Each number is 500 + 50 x the weight over its row's rms, rounded and kept within 0 to 999. Layers, rows and columns count from 0. Numbers have three digits each. The size before them is the row's rms in percent of the matrix's.

# layer 6 attention output, 128x128, rms 0.133, rows 51-101, columns 0-127
093:553575405550374395494460299579520532522535527472484477393471499543428542567548463542457553541495476511526526556481510452554422488478383542527513542411453574493549530498468573575523514531454507518576464416444463527555449463468478499516432438425544516584448492456576514528504496445462458515518490479563482462522540543551500484497524531459492496466558448557530492507453553573462491520539
096:516488490499453474560506478386429494472506598498552508447481550523443464577443488564471518466386498500477508447445594478583570444484492470527468503530566512517524564475452611503385505543499467517458409480541460540456494582520439398480400448499498526494486435489612554535437475493523486491583528578582437553511439426566596424527508455543546517538535580523486453562457514577507500487499
114:532423551460523440582475547437561476390527453422447470613493433282417500452499447525433457491588464398481443492417440516514549581499490428412491486455616483559434520451438436457575473481481470488521441549512468561503473520519538485544489481396541521567506530508520554482532490464481469498518487466524478483506523540520516475521542529468546537434556481550555501477463524477501487460554
080:481479385518551517581469512551537532506523496401478527514521501517465437587556391443396595418577553550562503467501492476428511538532526500531602534536548463553523427474451374442511620445503577485518478560462466502538485593498466549485471496550568447480565511552510523524472552532554503459557540567502410586564487407540535513531489493562521445473507520516542571599496478527452478468520
084:568429426518516510525444434495567490506510517534430531495444452471438547588499486488456550573434445419486430482413482495366553510460522490549472438438477546477572453512460519550433449484429440464536551468507462409574535503519467516464559417547464431457522518527458522479513551503524432544538578615523533682470504482464519477508465457579511521566409514437486560563439489505463477518461
099:473477541491574579586502572523503484540505462535491478609492502537576509464534576505474543523490517521532532515547460568431520479526538512540581485494466496557479441546516491542593470494468569568476430513543509558457467540489480481500418512423542572536481519425589500546448440423526573493511483431580477436546467504534510524423467578445452500407617493584514366454560481553651549512546
078:578477487505422465522393452496507438562472466505428603455475526436498435556530464481416497544448543460555437582467523344477560522506462505475507555531554546559480551473504415508495514523481458478466443524531501518510485531491496449442415429490535509471481534516593552546483454484538571507562547475626423517576526470496565410581378520555438551495452505565509463591544568497523513509565
121:444416553460381394555505521421460495378495536545506489577588465560525539522515660471539463431440365518560534624517451463529537478459546539467494593579531496465452564487592483502451428559478545518417535578535539488475578528443463517460484561484532475468518575504485468484515510525551457482554497485482462492558486487563482533509415466473563509521476505525534505469556490484439551473512
106:393436540526468577489606572484478496549530540516557511462434510518571448439458543461451551491444501485458507457519537526481489513477565529569521503512395507447461511629440498528526462449528527513547599549475459443599518463462455513400488569462544410488392536516460421410467536583475549481491537544536561560482583459425535498568489494516469451420543473537520496450415492385456546516495
103:515541462463521401489468459528505528431499531510508450366465569525329477609460483530537512538490511429433469533553483473574466503448372433488452496440561465513473437448523583462480538480488484500510579477507482374549579413480487497528591476555471514466487532548451401435526560424481481511455541548481597558459499498446471498534505443497498484517484480467541578470488492468445523571403
109:501511609430416451517440429501560507501533490470484545541526581475483492361367590544446449600392448505467530595533441444432422478439415443488531463530560498499426624472544540542471468474471446539555515546528497524553515521489485476474460436476532461561531496540557558516451433571546508520488532521512458505528560492483487456470593552499436511465464517485420471574550523478582532541516
093:525438359431487576454529456482507513607481477471587559583390467482501468522436518513461461481576481552465561495375583545536551524524526376488493437552652385444604547510482431465424416481566446510493411527509507515469456536439529427470491487447502510502509570458535463550499514563504462485536523524529490496494417492489477450466540526476541537491489492533511456487544457518548526469547
090:484538460483532504439548514421437437566442515474548537411473526483435522543397467492492510510572542528484500504547603569438529563571522523508561449474524374513676479527492481422458470518576460496486502593523516567527538564556557425549510541484491512545532435585427557489527476549548540482446433486457452446477556498497448448595473561448565533452495520474527484506525414451490423413496
121:478503472456551358558486495398507487481530463415467459530523438556509523570544454508490474436502473544558505573437488441588540516527441422474548507510581434474561512531559476499386401526509486574469555508571513585473483483473462470489371468451511588522500522489617496587445453475517596470445490502524476441479529446529526507455514522505447527476546581541415421536543554500599568501530
124:414422558555396641539552511484483461393447478544560544647409500436527465479504509529562433471520475580526562393388547529500588514484576400384458537570456483483495621519562587434532528528496538484545484428493496459504491432476502491476540517457488464480483588448495481517496503454492493501547544532531578557464506500489499553520524496548453462474498466510457541479475505486478518546540
090:396448493563534502576588562485439503512387513553502573485561449468525504506446417388553505466521573498396489377464519532474544555499655564480525453541482544514547469496423514464497578465515578492448502496513483507474508525530458474466513479626453522465449513481486489493448581424610462458424492550506492519484422491477537474556374552537472520540541533488481528535466509496508507480405
118:530529554445549597545560547539556499434499489545513336465489611369459446509489431563448560522512542502533483456563512524480567456550557500447532486472446603644458459562439479462661533412450551504494485459442466442452423482564484543436532500547542431531450496531495482485520517539489544521491512507471554535519469504490507519540553438516503417510495461511511508507446538444410490514488
095:497489564453582598580516429496529511581429497541469471619533484518421597374400506430516523548538481489439466507464516464490501436521521481522495376513488539621572370456453540626508544473488454474443544605491478452566587476522522460505551435513495498469511511460464432493497554498549416525452493534458471534435468518486527409527510450482524479516491456429492574475462539493494482502481
076:518541532531448436500521628436478498439481507477452496511391574604484514516460581539536485412502515460495543536503477474495457540432423445556568496606485372457447533568545610500433458508523599524438554473600516578447521447479487414487472488525444539556500482459541483494478479504524572435440523511545507453490539505492521552494435585522433564487490559533498464536480512461644551509444
114:557437533628453598475581483521443567512508578563474541591410466568441445439485555491516504507508472419427492472438465470561453493414548523562387549494476559481395483471428560512435492552454419524485450438527500540468442488472466560497424499452561544573517505532576496476512433557427494468490495433515504434555542529520463551432548536481449567497493503599514422477531484459522580527494
090:535521556521580496493523479476492423518510465419508460495479495419472509530424519529540478430556423469579516522456515529531438497473437502620491437570515508609472468443458541450422525561479491491532498584513456557487444606516546479548468516482466452465520482578459625553475551482515639467578524593488436505447568382459501468559534518565540430469468538437508518506565481495480393433550
085:538569422403560488498533494454520545591491492512530490412437506448452437585486432502429546454498533461506516541477506454544544534542567436533500320495537536529532415590380445453505392477505527459554575589538496465564557472601499480491597531546524460534528492599413526456557507525500486553449551454469517507477560551468468484517560534464535488435467461467554540551475466509477495546471
093:447560490439469548598500476508486511461439506608557437506514545484455568522467607502609378531521370511507454494407486570524499460570553531466612555477494446492525572536595497516472420506483482516422565420546488510460453507446428564519464560521513545535437495518544473514521477529512556412495458455531523559526493505459519573397539522423513504509573540487489452423451494546564558567470
112:608504513463408483456382450517426539480516500537416480457478478460487484501562447501559484511480595366419478471466525387574501476418372551497383511491552537446433502432435586575528573482484494512434587575504500560538575439425469446533445501506468527452506557525521445541437521492488495447477537575558480493485451518518527466466460485553546533536503545463490563498543540439501558514523
100:458480494484446505548553444532473472501493440539524477573442429531586594555532476559497499448487476572603582476519522475486538579438586432375570589470413601441515657588566475595488443539416556492459509466538521557464442487527572489546509551450450499524511449413478527523524484490528530502469413438474474476467541482480498510516482525471483525512529544450457512421524507465478385486485
085:550516449483446439492459418479451490536585507443471538524570495599497572519539551554448484566506537530500522548499506535523462478460356555450459617411526518456480601508520566522555494492532467474454461525533521555552521503472586456572465479475520581500414528481508411633451451430529522484586409438505412450477419485577500504529416505434516512504541452536493442427517451491563497462549
092:501381510475518479544455542450437479497455482584420559529433419636493554488507622486563481469557487402435507494504532547528549523454558494544460475533553443500549455425473499442411433593490544479584468442432446459539505469543469572489490513481570443515487518426474529435502501374473488498540533478528618498503542516522507578472485471502447486425504432596548482460422446558463488523535
088:497481609596537492508415567540538480419604496559334496516570544510557459443557607471525461582441544458482455534498430596438417474438448617544568573553446487561427488449537516505553537470445555498500508441522592501534490469481516510495533480473563517529508537502537446475508464533424510545490511407523474461513472549517408472470562545479501485507466430521506488487576531524538547566461
124:554560411412504403475531505504534515418558461361508451525441562404417505507485502589432513542583457427399489490475484646587515555461508457463406525421577496510470491479488441409540477453535502423504555493482541480486472501520556564511601585589460480529534555576446517512537492451509531523488483482481508543449467517513453530563574456508549463475484485444513564513479544523475430487497
077:494550551552478469502555363542436488545492420432593562529503543502535491518403405604489517518481531617513637394474582524445488556488475463462504486549510531492514605523485572457403601479526534491566486423547479469511472482537537509533495574470485498563473429535458509525489465514459566510478466464457587458426507525484459583495539465391495456451533462495494460437437413496522500509514
098:558480568500551592564444450480560450478569417547431416447478513390531385501518398471512528547537606457515466480450507511460539463529517531457524555479424512566508441500440517499499545437380633530570561447524479403505466460523455570455506513496529411502460481565487507518534480546469572505511573525534573567522550504471472552507475451512418455531450426503482509531456486452455502610475
111:476476504423433521452500542392537484562417534526487639547622498488502504449491540534449416438504470530476448557464466481569561445540484524433442448500556523451468588608526485547526468511581380510559548468476501468503538568535507446486559527512476440435491461542384496453487526597489563505488494546486532550430497439459485496567508599534513479450462500476504422514429388455530429492491
094:480566442482492465511465443542479492481442513480485498457537528509544564461487543480585489429534476497547395531556471535400514470469551514468531461495506457505558438484549569473502436477456484533437516407468507578456479438469490437494426440522444605475521512393612445526464508390593436477404519523557530494492427467499554449455488501587424591573556562485380486506489541549606550513549
103:480573544453528562582454495541538552462565465504519416526522605332574470523532450533502468476515495563580584448483437490385519526559597483457614511552490518567456578518527440445500490427445581487454510518467450485529550477486460470482473532598469490493424526561476460487443497477565473494416510558421533540529455455549532505580523399488546412507532536501473517467485443457449539464508
097:509573446395420527467518410474426536572565502458518420484478533496496524554444518514427572490557578477445573482576609541601464461498529510512493456505531522492529469552456521571581500445515573523485457482481566494491553389492447505504515510496499505556499440517444436461555488503428411596428508505420554426504515585521428471462567418430538530565433480458519544442500465496422517521400
088:467440487597492421403491578545516511479409576509465537410534388542402513496546548447564480505503392496586429592489397507401436485537522450546452468496471501537518444486523462448463543540500388476510578494481554543502444457551494519539473580550501564547483480526442472495560504531490567483433446431484532398496539538474435583454483537455464576448546471540536469437479470550525483537486
108:437467498595563411531512493532549505490495452435549477551475398561621565537547478504526596481517511556547517435562487532426448589477548506541575471443487442525559435504631550527434512526520548468593492494428494475481518555565536598509553569436582430595463420479452533497531427579423476491573465456465499495509523547477477563452527524496480455487474408500523444550456527535514448496502
084:505579482517392495517512467456532492471494511445555486547502530473481494550530453525446537477574426600655421579444474471485545504563476552402589527457480508539438555618674529513444566505503542438537532525524492457502493490522509574527519499436540511540564451589481485487565502537419467528519444420466479483511594554537426529452562506414513495501462467490547504432520461508407478516491
097:509598500417439445529564418444428553534542562534468483345604510608557504539540490440545525439508595479446464534584537370594442434488453499511431475508464564435474433497490566533471506528437556508450439511492422506494515482439438497500471476576527508475512572491526459488414520424526433490469515499496496501508406529583585508488500436536550484562556513533543487496465513493449555497485
093:443485504536596475523546544510525493519546528474503501524500547542509499526486557419515536429419455476474577473475504565614493435534529492629584582578456489470593534534435439511468460522507534421548468498399473425556471524516483524415558515513553391501490532555457538425497482582446551499590572526509492570548501469476501538591499512556554439465472453566628577537471513448438465541452
111:469413486494505516403463565463540509530487471461520498504374482545506468430550523525477482385584427493558503531526412449498483511487498415408567551518575438485450524620474454426498395494556457482548492503442478483556416499521460574439471562464591455537437497461522520465418476459466580467560539466549535469546552499527535591551501490480476399412566465586579499482457513463491542508475
115:539475635504493526445604572437499506568469497547470564521439579598510501346544569461533449502410402466480535546517437467527453484439486487512487440563476558542418552594538522519518414549565415487447478500467490545395480501517477459545498484545438579505535420426501584503511548433568482547464476529468490426496480494528528490476468503539512588563447553483466493548497478562552462465539
064:465464526565439509507532493558444530512472514557523557573496417492580491536509479501533479481581555569509581387453546485536618552518599531484537608552475530491476618490554432602529495533456525522436468446627552486400529460513398566454446450474519509539496475507546459469531435489432460495465553517459560487524525495522486541454519418498438577602479567521470540488493526502448508556410
092:538598507547529469375505505537518472525475553433428534332550591393432459547434439502625458351551611443460437466579464410507466454440384584515451555517517460479528493470431569464544515496434494530549502493412438461509545448449465457477511498492509458515478547517473516492481484475542525482488550573487569512502474519497477488504505461487502516493539495472455553486517499473467510552554
086:441402499484635511506383489507513526502463384558483441569493386593517533491604517523532441544574558479401508496515456590489494543560500381395473481509578442465565465427508372433513492553528525506505480446455485444445526428472452533546509467558432504462493493560518471525482529430481519492469524573471546530519481519512499520523493411506510441553545512474534592458483521503422505533467
085:598548479502537456570455490524525523594487480479520527364536500468405488586497405606439582474468557520553491507565494426534523503524456544528504481397525561523501565542516427476526556460472447490454489544551554543494518467486526470579465531530414599492528523536486479549481542428573434546405446502424478439472509530528489488518388466451510547489599560461435521434545432563529525434566
079:532444573626642604401515514621572470495531525468499505367497555497537387480436472518470538609384589530543526431632462508400392452494495493549538514499460487514460520516407554489454433413479475465550538490502535500569502481528522513446518555502463485544458497493487474531508502497498551560446518535511550486463555530490476580514495531495479467428518496482456499521478510497534479535482
102:455584550484532462435530442534517464534431485423482556488607451531543568342501374385563464571504545549495527471541426439478421444539573442459491478565525477411582427451545551506470513545593480499396551529546528521446570498407554512551485484462433534472506508459480490539474461543513459477477447508428489475487446460480506531483500509526492561552482542465413465443494500437576532462513
106:467537494526456474601547454568402517526535523491532554539554587602492478443438506470510463587405501596463545469458526527558418451492320536604519617494432490446516575450548597613533616514519456494559524496481572425543532462476448514478489447487505483454500511551500506475492556528475433536538574565540527525512537501491486468501537480543481539534412478510502525541499494515439509554511
101:552505449552468507406515518493493463474442591534546549474534555564384470464417474522540536495604483578411448507474536519568537479590389556458454551406518426371567548489527558451519542554544394477433443421517514517445464518489411450505459411528512505504519443569542498391468553489510493458554496524519433555583475462517529474478517512533588531508466537553568462479502484506495489450514
101:484517503549601535512447584472536425533475458495448440500469483524465551466517572479569428442524440542590468568422494586465496468590430460561588476499481388528567488481551454480474455571498466474541536447466563432542511398472493491430576482510491453520496540552454470437467500538429525543506587580495571548435486518472442539577546430530465473537425479492503585507518508407431494552383